Part of a small language model's weights.
Architecture: RMSNorm before each block, no biases in attention or MLP, untied embeddings, capped logits.
Each number is 500 + 40 x the weight over the matrix's rms, rounded and kept within 0 to 999. Layers, rows and columns count from 0. Numbers have three digits each.

# down: layer 7 MLP down (transposed), 1344x512, rms 0.0503, rows 629-645, columns 256-383
# gate: layer 7 MLP gate, 1344x512, rms 0.0773, rows 630-645, columns 256-383
# up: layer 7 MLP up, 1344x512, rms 0.0822, rows 630-645, columns 256-383
down629:520479514564497491504424486529511471541534488548480556473435535485481518483462464490474434460534489469502471612556489543500494468522557521534469484572553525504513548529497521463600541446535515445463507461462504520509469495614467508513469577463467499565495528554457614443497496534532494496509426537538513523576526475481512486524443519553557484494486530471530495535547475594468582515470
gate630:442470533511509506479504512501461506466536447453518517510424512468446497460499495483523565528552515496586459483565497450525400515442425544462441473500566507439483506482451548470491527422578449578476539543404506460535498544512539488494507462524462450587520589472462531505491483490565514480441516456442411533520482488398451569558508530508525484492479476494417497473512495502520494537475
up630:482494498528533469544497459473485458523524456557536568532500524519581548531486412552538552446458514539457545402513558516516552447553512543505482519475499460513536510518520554544455503466531469521518424518527512586449512556532514489467512518497483408465488445458513488518510475560495480451572544512483454472536531452496491474529471482530523441419566435551497505527527454547487448530476
down630:422525461401427493432412544481504492472464507475462474481497492521507506514482585494460490519494516510507530561482573485468514462494548544511482521487481488457555462583494489558461458486560590503409458429473549461475551441513415434519516492504537471514478549475479515493487501483496431457552467499577500501478517466551523469541538503539532522507453472507461585498467535451509543508461
gate631:502584481435516471530524472536521512485462419555494555492463529557526529428522538505505527542557546457523452495509453533525506553577484460481477541500545538526422559420480458514530450468465450483544495541544501516544537500518504421487483509487573527518483522553451509525527524488506515519481558537516501524517536547600403518524570555457525484506539540464404478498541478529518464455459
up631:560468493514511618523537513451547511455453488486536483524485422440503468557483462476503481462597532521496454531501518462546510489507485455585488525488467461537503540504515442456495519561561509456487531482497452556486484470524480419529485562515519434556495496473537529505583486457449576530461448493528485481540522534515486502481453418500528483490495444525451565468517490469563464534473
down631:498479478405456458585514533601482487450486481486481589546496550518471483491526531453484494461511555477487529468524471438454470478474472470517481533456522498448523580457483469454476506586450454485553473520477478438519495448474518485510450485527507528521508464545514514485465493479457538453491543533515462509468457490536467488549474465452556540483528465499533554492426563491444533543505
gate632:521531501540539541547473508560476515415445480507465458472517514538518546490512506493463506483533486444490535479504479479448546527501541542439491597510476472540478482485509474492506406466477469551528490507535497480424521506523503576512544537498496436470500522527560562419516499526542513569559466479461530537618533474488543541474503486508469456502598496452504483503541464451515504452520
up632:526541500498537544530488528507520456520479548546499505463588505481448492483517445552545529486488497471517515454542492426468473469573539512438427522545485519451453567506519470466548570448505536545500503469527447547516527602532437523546453507513459503561471470472434495468516475544458542519553423491538493494627434412550513453549483558457523492511509489474521441582543587519486445452483
down632:524508541479562542480507556491431534529567390483488534507392433470532495491465472499515457468437548485511494485521498515508558562435454469474543512497498471532487509477505469468468473513501427426503479540538460517525510490485557506518503465477528473473486556474491435555524511434499468527548513560466510532445483505493463530534470515490467528518484509519546552455439500490523547420513
gate633:452550499501517528491518470577451526472499561497484502520535506499516537414460483524472492447542608575495530568518512464451488541492490523520618421485463506497484479487479531509503523456583519553480458492374550460510497516412521481466509514455538504508494539489509510519549520448498541524471487504494473504522534488520523464539447550432550566546526465545517483483521550487554471456533
up633:483468537469537517534507457518449518482533439478521513496455494562516523534492514532541506485460537526498468535546484447558516527515479520513502531537527435524515551534461531525473551533426544478483390539591505576517546495481502439549455500480528584574501450526556558525555493497445408473533496447407522521535574552510495535522520590526543525413563568452442491515545489490471489520500
down633:499574559493469492511543481462501539501468516531469481501516566460495389393575467572465525474503492505569547509502557528488506472452531491550511458557493522544478497539418513498427474473496476517543554511539495483503519474471480507540512515484473461512515534575471472499477518468469509490523511538527526454462517526494589480515499528478503481540489494498507539465569471559482514425489
gate634:556500456525526458539522512544470456459379453461434482491536453468511533539429551574518591484499463492488507487536457564490500476519480490519490519433472532437467414449533607483638485512529551462530471473557503495530480494539507472525484495438532501476518478518454500549446490495501539485484429483507488516543518526516628503510539553498459551436478569472491480525478498545481486540514
up634:466514461495465528486567440492444555549492453593567478474541500441493516522552539497498464520541412489502477504462510536550519506514534456505557451482491501564509505527503552430428429499420477503493479487549500519443462568514480443498509476480489566493560465531523531474432527509444468480442516435465487494557538437495553500516439479566591514563510479485466539522411528521452488515578
down634:549483430470530523471554532490466503401562491510543515484502469565488464512454455490413535435523467542467444551406514510460437430432530495530487498429483490428538453512460490499476425556512492470554422481428472524476494526473455471510510505517458506519528571492511490440539488451522396457573529535478433528471483528484468488494476423525528525541515499473418524429622548534518446502568
gate635:444473499468479512516612535494514467483488493495489548535490535556482551503488399425516442492454478441479516484595446476554543447510524471504501446438528536488505454470506519477537488497486443458526520545480543506541527539485506460479552520436454461501537456524497524536470504543500509500514519514467466440502430572537529558535522473410505450453575380479482531509538480479534469417508
up635:531520485505469523503565485442476510479494489505504573481484518522486549454473535513463430590482462463628476433513537520513559410494460455529511463495474469463463423477436553473499548546533465458562544456524487408454488533514479455530544539478522449541541515454499514435518546496484549486477505596502491487532524545508502534526473484450472440516515450510463493480472491475533455532477
down635:490482510483494511500539528541507598575499452470557511510477510539510462524456477481422451439516420474401485446517436581529466496535453507465527459452539431547560489517495482472427455540457490578506649491541535481538479557504504504423559468480508496547506489418488456456459520542519509503506485451501502481462486535539493477443550435467465529502542533450492535529548519548468473510499
gate636:464528507500557478495510485499504455506481486500529442548502505579435443628450527531434481468464504486480501483528526462535502477528476502537408518505436438536501519553495461578464545560450460466501541501450489532618448593521478559529520442481514520495529466535504470492523517529505530510575507509499494468442543469538510566509534539480528505521529438469447450476435532554497525428512
up636:452544575547486524529463441540550447487523552490509536494488457500538470459547546521491546524479556451451418447543515450477517525413539484563509563504517461491517594605461539553516500540489453451475526474517542482509526509500526512503437575535436508524513487512471474506541456445604528444418439486510503461504533504460495488492499535442528530490469503498514478508509507442548504472549
down636:434506491513477576597502463463517503527545481455469534566466544507521565466429453514532493577584513537477487512475506531460486501449520580430539565468545579478469517486461448502449477469547472455462576552482500535542486446500492452512524493464460494467535495552577503518520497507574546470405512481544539560539529496548490372401527536453487578441457432467499470475547501488548553434485
gate637:476446526435533516371477485499522556480539508557469472552435462466544529474486568482565493480509440566483522533537530562511524466509502510506567520518458479465508507476453503510460488470547492488468540483450522469471608483480562456469530502447490500489517509535497549522587576490517543545459532485466480515552402489488510452543411472477493555492485469437472463462503517424485530494485
up637:580526497449545447576503488496528506473415444464428514510497528484526448541473486493495565508487631467450501547483500543443501479456474481506495474477465434492457483437487480439494450537471489500512455432509418528546512465502471520487528544525457495467568508466510503509493482559455521437526565465525535538521513502514503554469555523519532383490484468492515475521483518579464377488507
down637:500482515508497473476544472554471533589513496535480463609422461479450487494462508475479501511487498469524475521486427515485530529530544472542493495470481549493542478525478511471484480491539493416501487467505475498534518466469571450485549559543486489522378511463515500525506538524522470516508491477539485602451619558490482481438534438439575511517490523522506522494499518491549472532471
gate638:420488493538520591515493468493460472445516497414510461519470493535451381500525536502516414512465548515516523535476580546489506530518487502458507462503577510512538471527488578472514481541500479501467535524534509431568559515571513373459566455507509446522481526504458551535494476494482475593491471486521505488524547535489544544524453470549446493489535529517561500481476530561474462485556
up638:486510458532503568536470510432509415493538533533523412516476486525541504568515473542441506491485517548532536454540442582545542537553500464489514528519504527486592376488439562439484497516447552518497516489447474455500538507435581489525485533479544474449540545545476494461452489503480503519527518535509543488454497470515549502526505482510469492453481472552523407479516556525442473473481
down638:545468488554523545530541434528525434500499524515544439483547505552481571613419545471471437473524437507455440436580473518522540523515552475522517414568597531480496603453524487538468489401576467476480494482589509480508514432503504479461516432480471502495473466519503538532486502492528534488487520448481533498505464462534504521492432456481516551481500495520493588442507453518409499500487
gate639:509454463628532458504497509439488533508537467478536523525503539521496510573507522526523453440534491533483499495492528557545550526506471519439526562446530460488498497548470450388540465524550494481534542546406517515496458504470518498497483532480486528519505539512553523579477440501519524465568470436588534495477484485577545462533505507435583495487479481460477470488498469495414507469509
up639:471498509469379491506524445477489480547498510628572555439500459480435462455538546547535484514492481490390471422446520484460486538456533552632409436521531489484520447520464591553532567488504463499577446457511458440481460513527475549526508522520527463523490395485519518552502530504447475543504472492446498496561459511432473509524526457515488522417516532494561525533516490470500574463475
down639:533497505610471499460434522493559482443482492484489504596396446472529540484453474497500552525498500513490524486533433500506423521573532498451493536500525531569508502518547486496476481494538464504468493513505448564438495544567481543510525449476527579592586442526550535525511486527567429494494568524476533480483463517528495428539453561471487524451496494491536546473491541512571566518497
gate640:511474488490478538496473531466454466498518505481488450465527513452584506441521524444454410488492508477471439476488515545539627420495491514578545628444525535494613557462542504500519446539454526498520526434472476528486468565471531470496469563475464546430551541538585540429435481509495450496505515579473456444504550520480528494443551515487514513511481461442465530487454559526525452484535
up640:548486541550533463474462513411520503598498481525462459478517521516506463494550563511533520515512544465533466454429483425526461447526491547538443455521507533485466483495492459433473530513514537500549504477504500447495492525561494521536545501441515515541469479545561500583469474452496507548392521411457537453483467461493507517482507537470494574547439538442452543532477469618434546483441
down640:493428433473560546477522505506509500535521519595507528500504480437473526478533531511536535482518496481492448524583490455468463446529543499405517458507460505533456435560524577549501463531470565514459443488486532499486529507436479489477528481517546561488429516447499448552478455466472597546514530440430557457413491500496485529475453496460463507423504545528520469362488529468433573479455
gate641:465468553516475528472456560526517493493507481495506489471478476463469471511493537465495486479506523413499516477490486568551531452511523546491475534429510493434507501488569432498509481540486480504434547480513455491458503543439504507473521507494518464501478497449516482543495507489459541401489524537551517530499533465478491492459519494516524502531643528470439520509500509502587478487507
up641:506468556510521493486532577495544454514487523488431565514514462542440481435477478468455577561465438488576474475491471511546516535455530527486548539525556521490444494486525518497445500475469472458543513448546513473472559532554490474525556518504522469509525467537463470497467535487522526538556563469477529511440464447542438510456508500499504537470505477513501513492523471375538508485488
down641:500509495511393549421560414493521536503564489519502530461532545485489508461495537492508473509538499548501507444534520490459450512566466445454500526526432528459566399475532497505536505624599496483514540567543508502461502499519486467502519450474510447553474502486509485494492478522489460489526520452470574476464522536461533524542434483468472479542492502516485520506505515554480533514562
gate642:473484525513475464572421481491529558500526481484411517536462478595521508497480543507494499497444503505461477456458448424478502517399587570460399538483544532475514578494479495477499520496614480537473576504434462555507544474508551468437540484585510468558501516489512472503522503534480459465493521497537437544502487475515469577521472532457494513467489521599465472491485422494461498569505
up642:428489510577443466505562500588498579502463462495454537452453470472486497507505496587494480513438462526524464471522425534451493517485512488547556578499440462515513532580472491478449541549398530510425518545526547462518504542479481557464563424476449513619508557482516468495524545495498502459454500510498560465498405465508552503481496476485523470503462502500486498432430402572453543478461
down642:473469541488511479539543545540473539437487490477569521471496524421460469546423479483559533458558543508526454513447521489503523562456610506544482509468479470512515481484534535454564514506519497499475523472488516560520499448538577467414510502513419503515516524537474539469537503471506463471444484537503556467551489480494505460507486534505534530481519569516543481406465497466516482604526
gate643:462395475528593510559565470547466529496446544482526455491551527538472484534576431487536469506548455465532459526480528450467538482453551454506512491456484465537494482506544490526496467491506512476487535519491510505512549466487502538514485466497580514483407504502502507459484521558505507538489516406533497540471525452509504468445439534520534510482542502455452519420518523483495489476524
up643:602490523513514511460499591518503493535491521540562445462513541525451504508505527534529480437453513475457567496508513564463464500558510517482531479534484443507512464498467564478507486537519579518442474532474538387460489477563570519574408492431511414548536509405439496523503437446502515499474482540548542529471507549481522487437590589459479499544492513567409529442480553512473534453476
down643:572506498437523498559490443486506489501520463466482558532526524466527487418422511505530544521509490423536564468519415462568560535531448483482555507483540533493527419463512529457473559489473534471441554453515480439471570459566444505495581541496503499469514519515579504491443446491507517452533482509564448480436545484537546525516504462423498545452509521533475483489548552439548497475511
gate644:539486565510499516505536491495557550415505491547468543474444507445480501460475516519464494489502525480485538524512456432460460570514520497464490520487458560548484433453546430426543456484552571520471537509464495496530487482455481548480486514472498576441526482502516510553540534430523488495453468551451525491395507508497496461518481479484471596572483576427504524514428538495452437459532
up644:446537535477490538492531547542506557487538501520482510475434452503439404504523453512518501515452461567502499505473549547429557459584499396450460466506513518476498557521533485504516549497509498529478484501478532470587517511477485544502469527513439503458484491519584503566486550482513482515456514486477526496520458542514480474564474581532506533491485549514478461546527495511561416523506
down644:577500578474464444505492477525530511482476511550542497492516475441443521464520471534445524583516490510552454482509571461513488475453457496536476564543468489581478521538509491534480503580488538571524385484480547532454438480510574508484495538506509425490475557511430510519534516479540500437448474558480465497481490553504468441512489501529488490542472486468454540482454537490519507514526
gate645:556463528562532533447475489522472485518462528520465542503571445471487456454535524513496416482452490522444489542514478559532580508460552521563544515454498460548509474524489577479495489489533460458579414436493467431575507472435466474430469584515582540495488468462508519530520501572539508557472481461472433443519491519479608488502535508477462536549477533495400548507450510491433449439449
up645:531559479574473491492474490564492527474537506500528448409396439522499511549481453452573503558522439520463478472509560529510481524484534575492509443519496497466522475443495443459550504460536580483451527520516514517497582529549453537511512528478505403492499466540541483538523520485527486469506543512477488528467559530543527516489504501571459540482475556485523491463584516499493538456595
down645:431458514514593484530518505457529535520471518523520555526528513456513494517479515549437459444495570486496488582454522521424551538509510507524542490514542546519579598470501519482437467505453456569553575492487499465513441519477551462552556535463522565489480459489510466504474503525473501545520550441509442512491457544501485526419551558531444464448516485518457482503522524539483518492564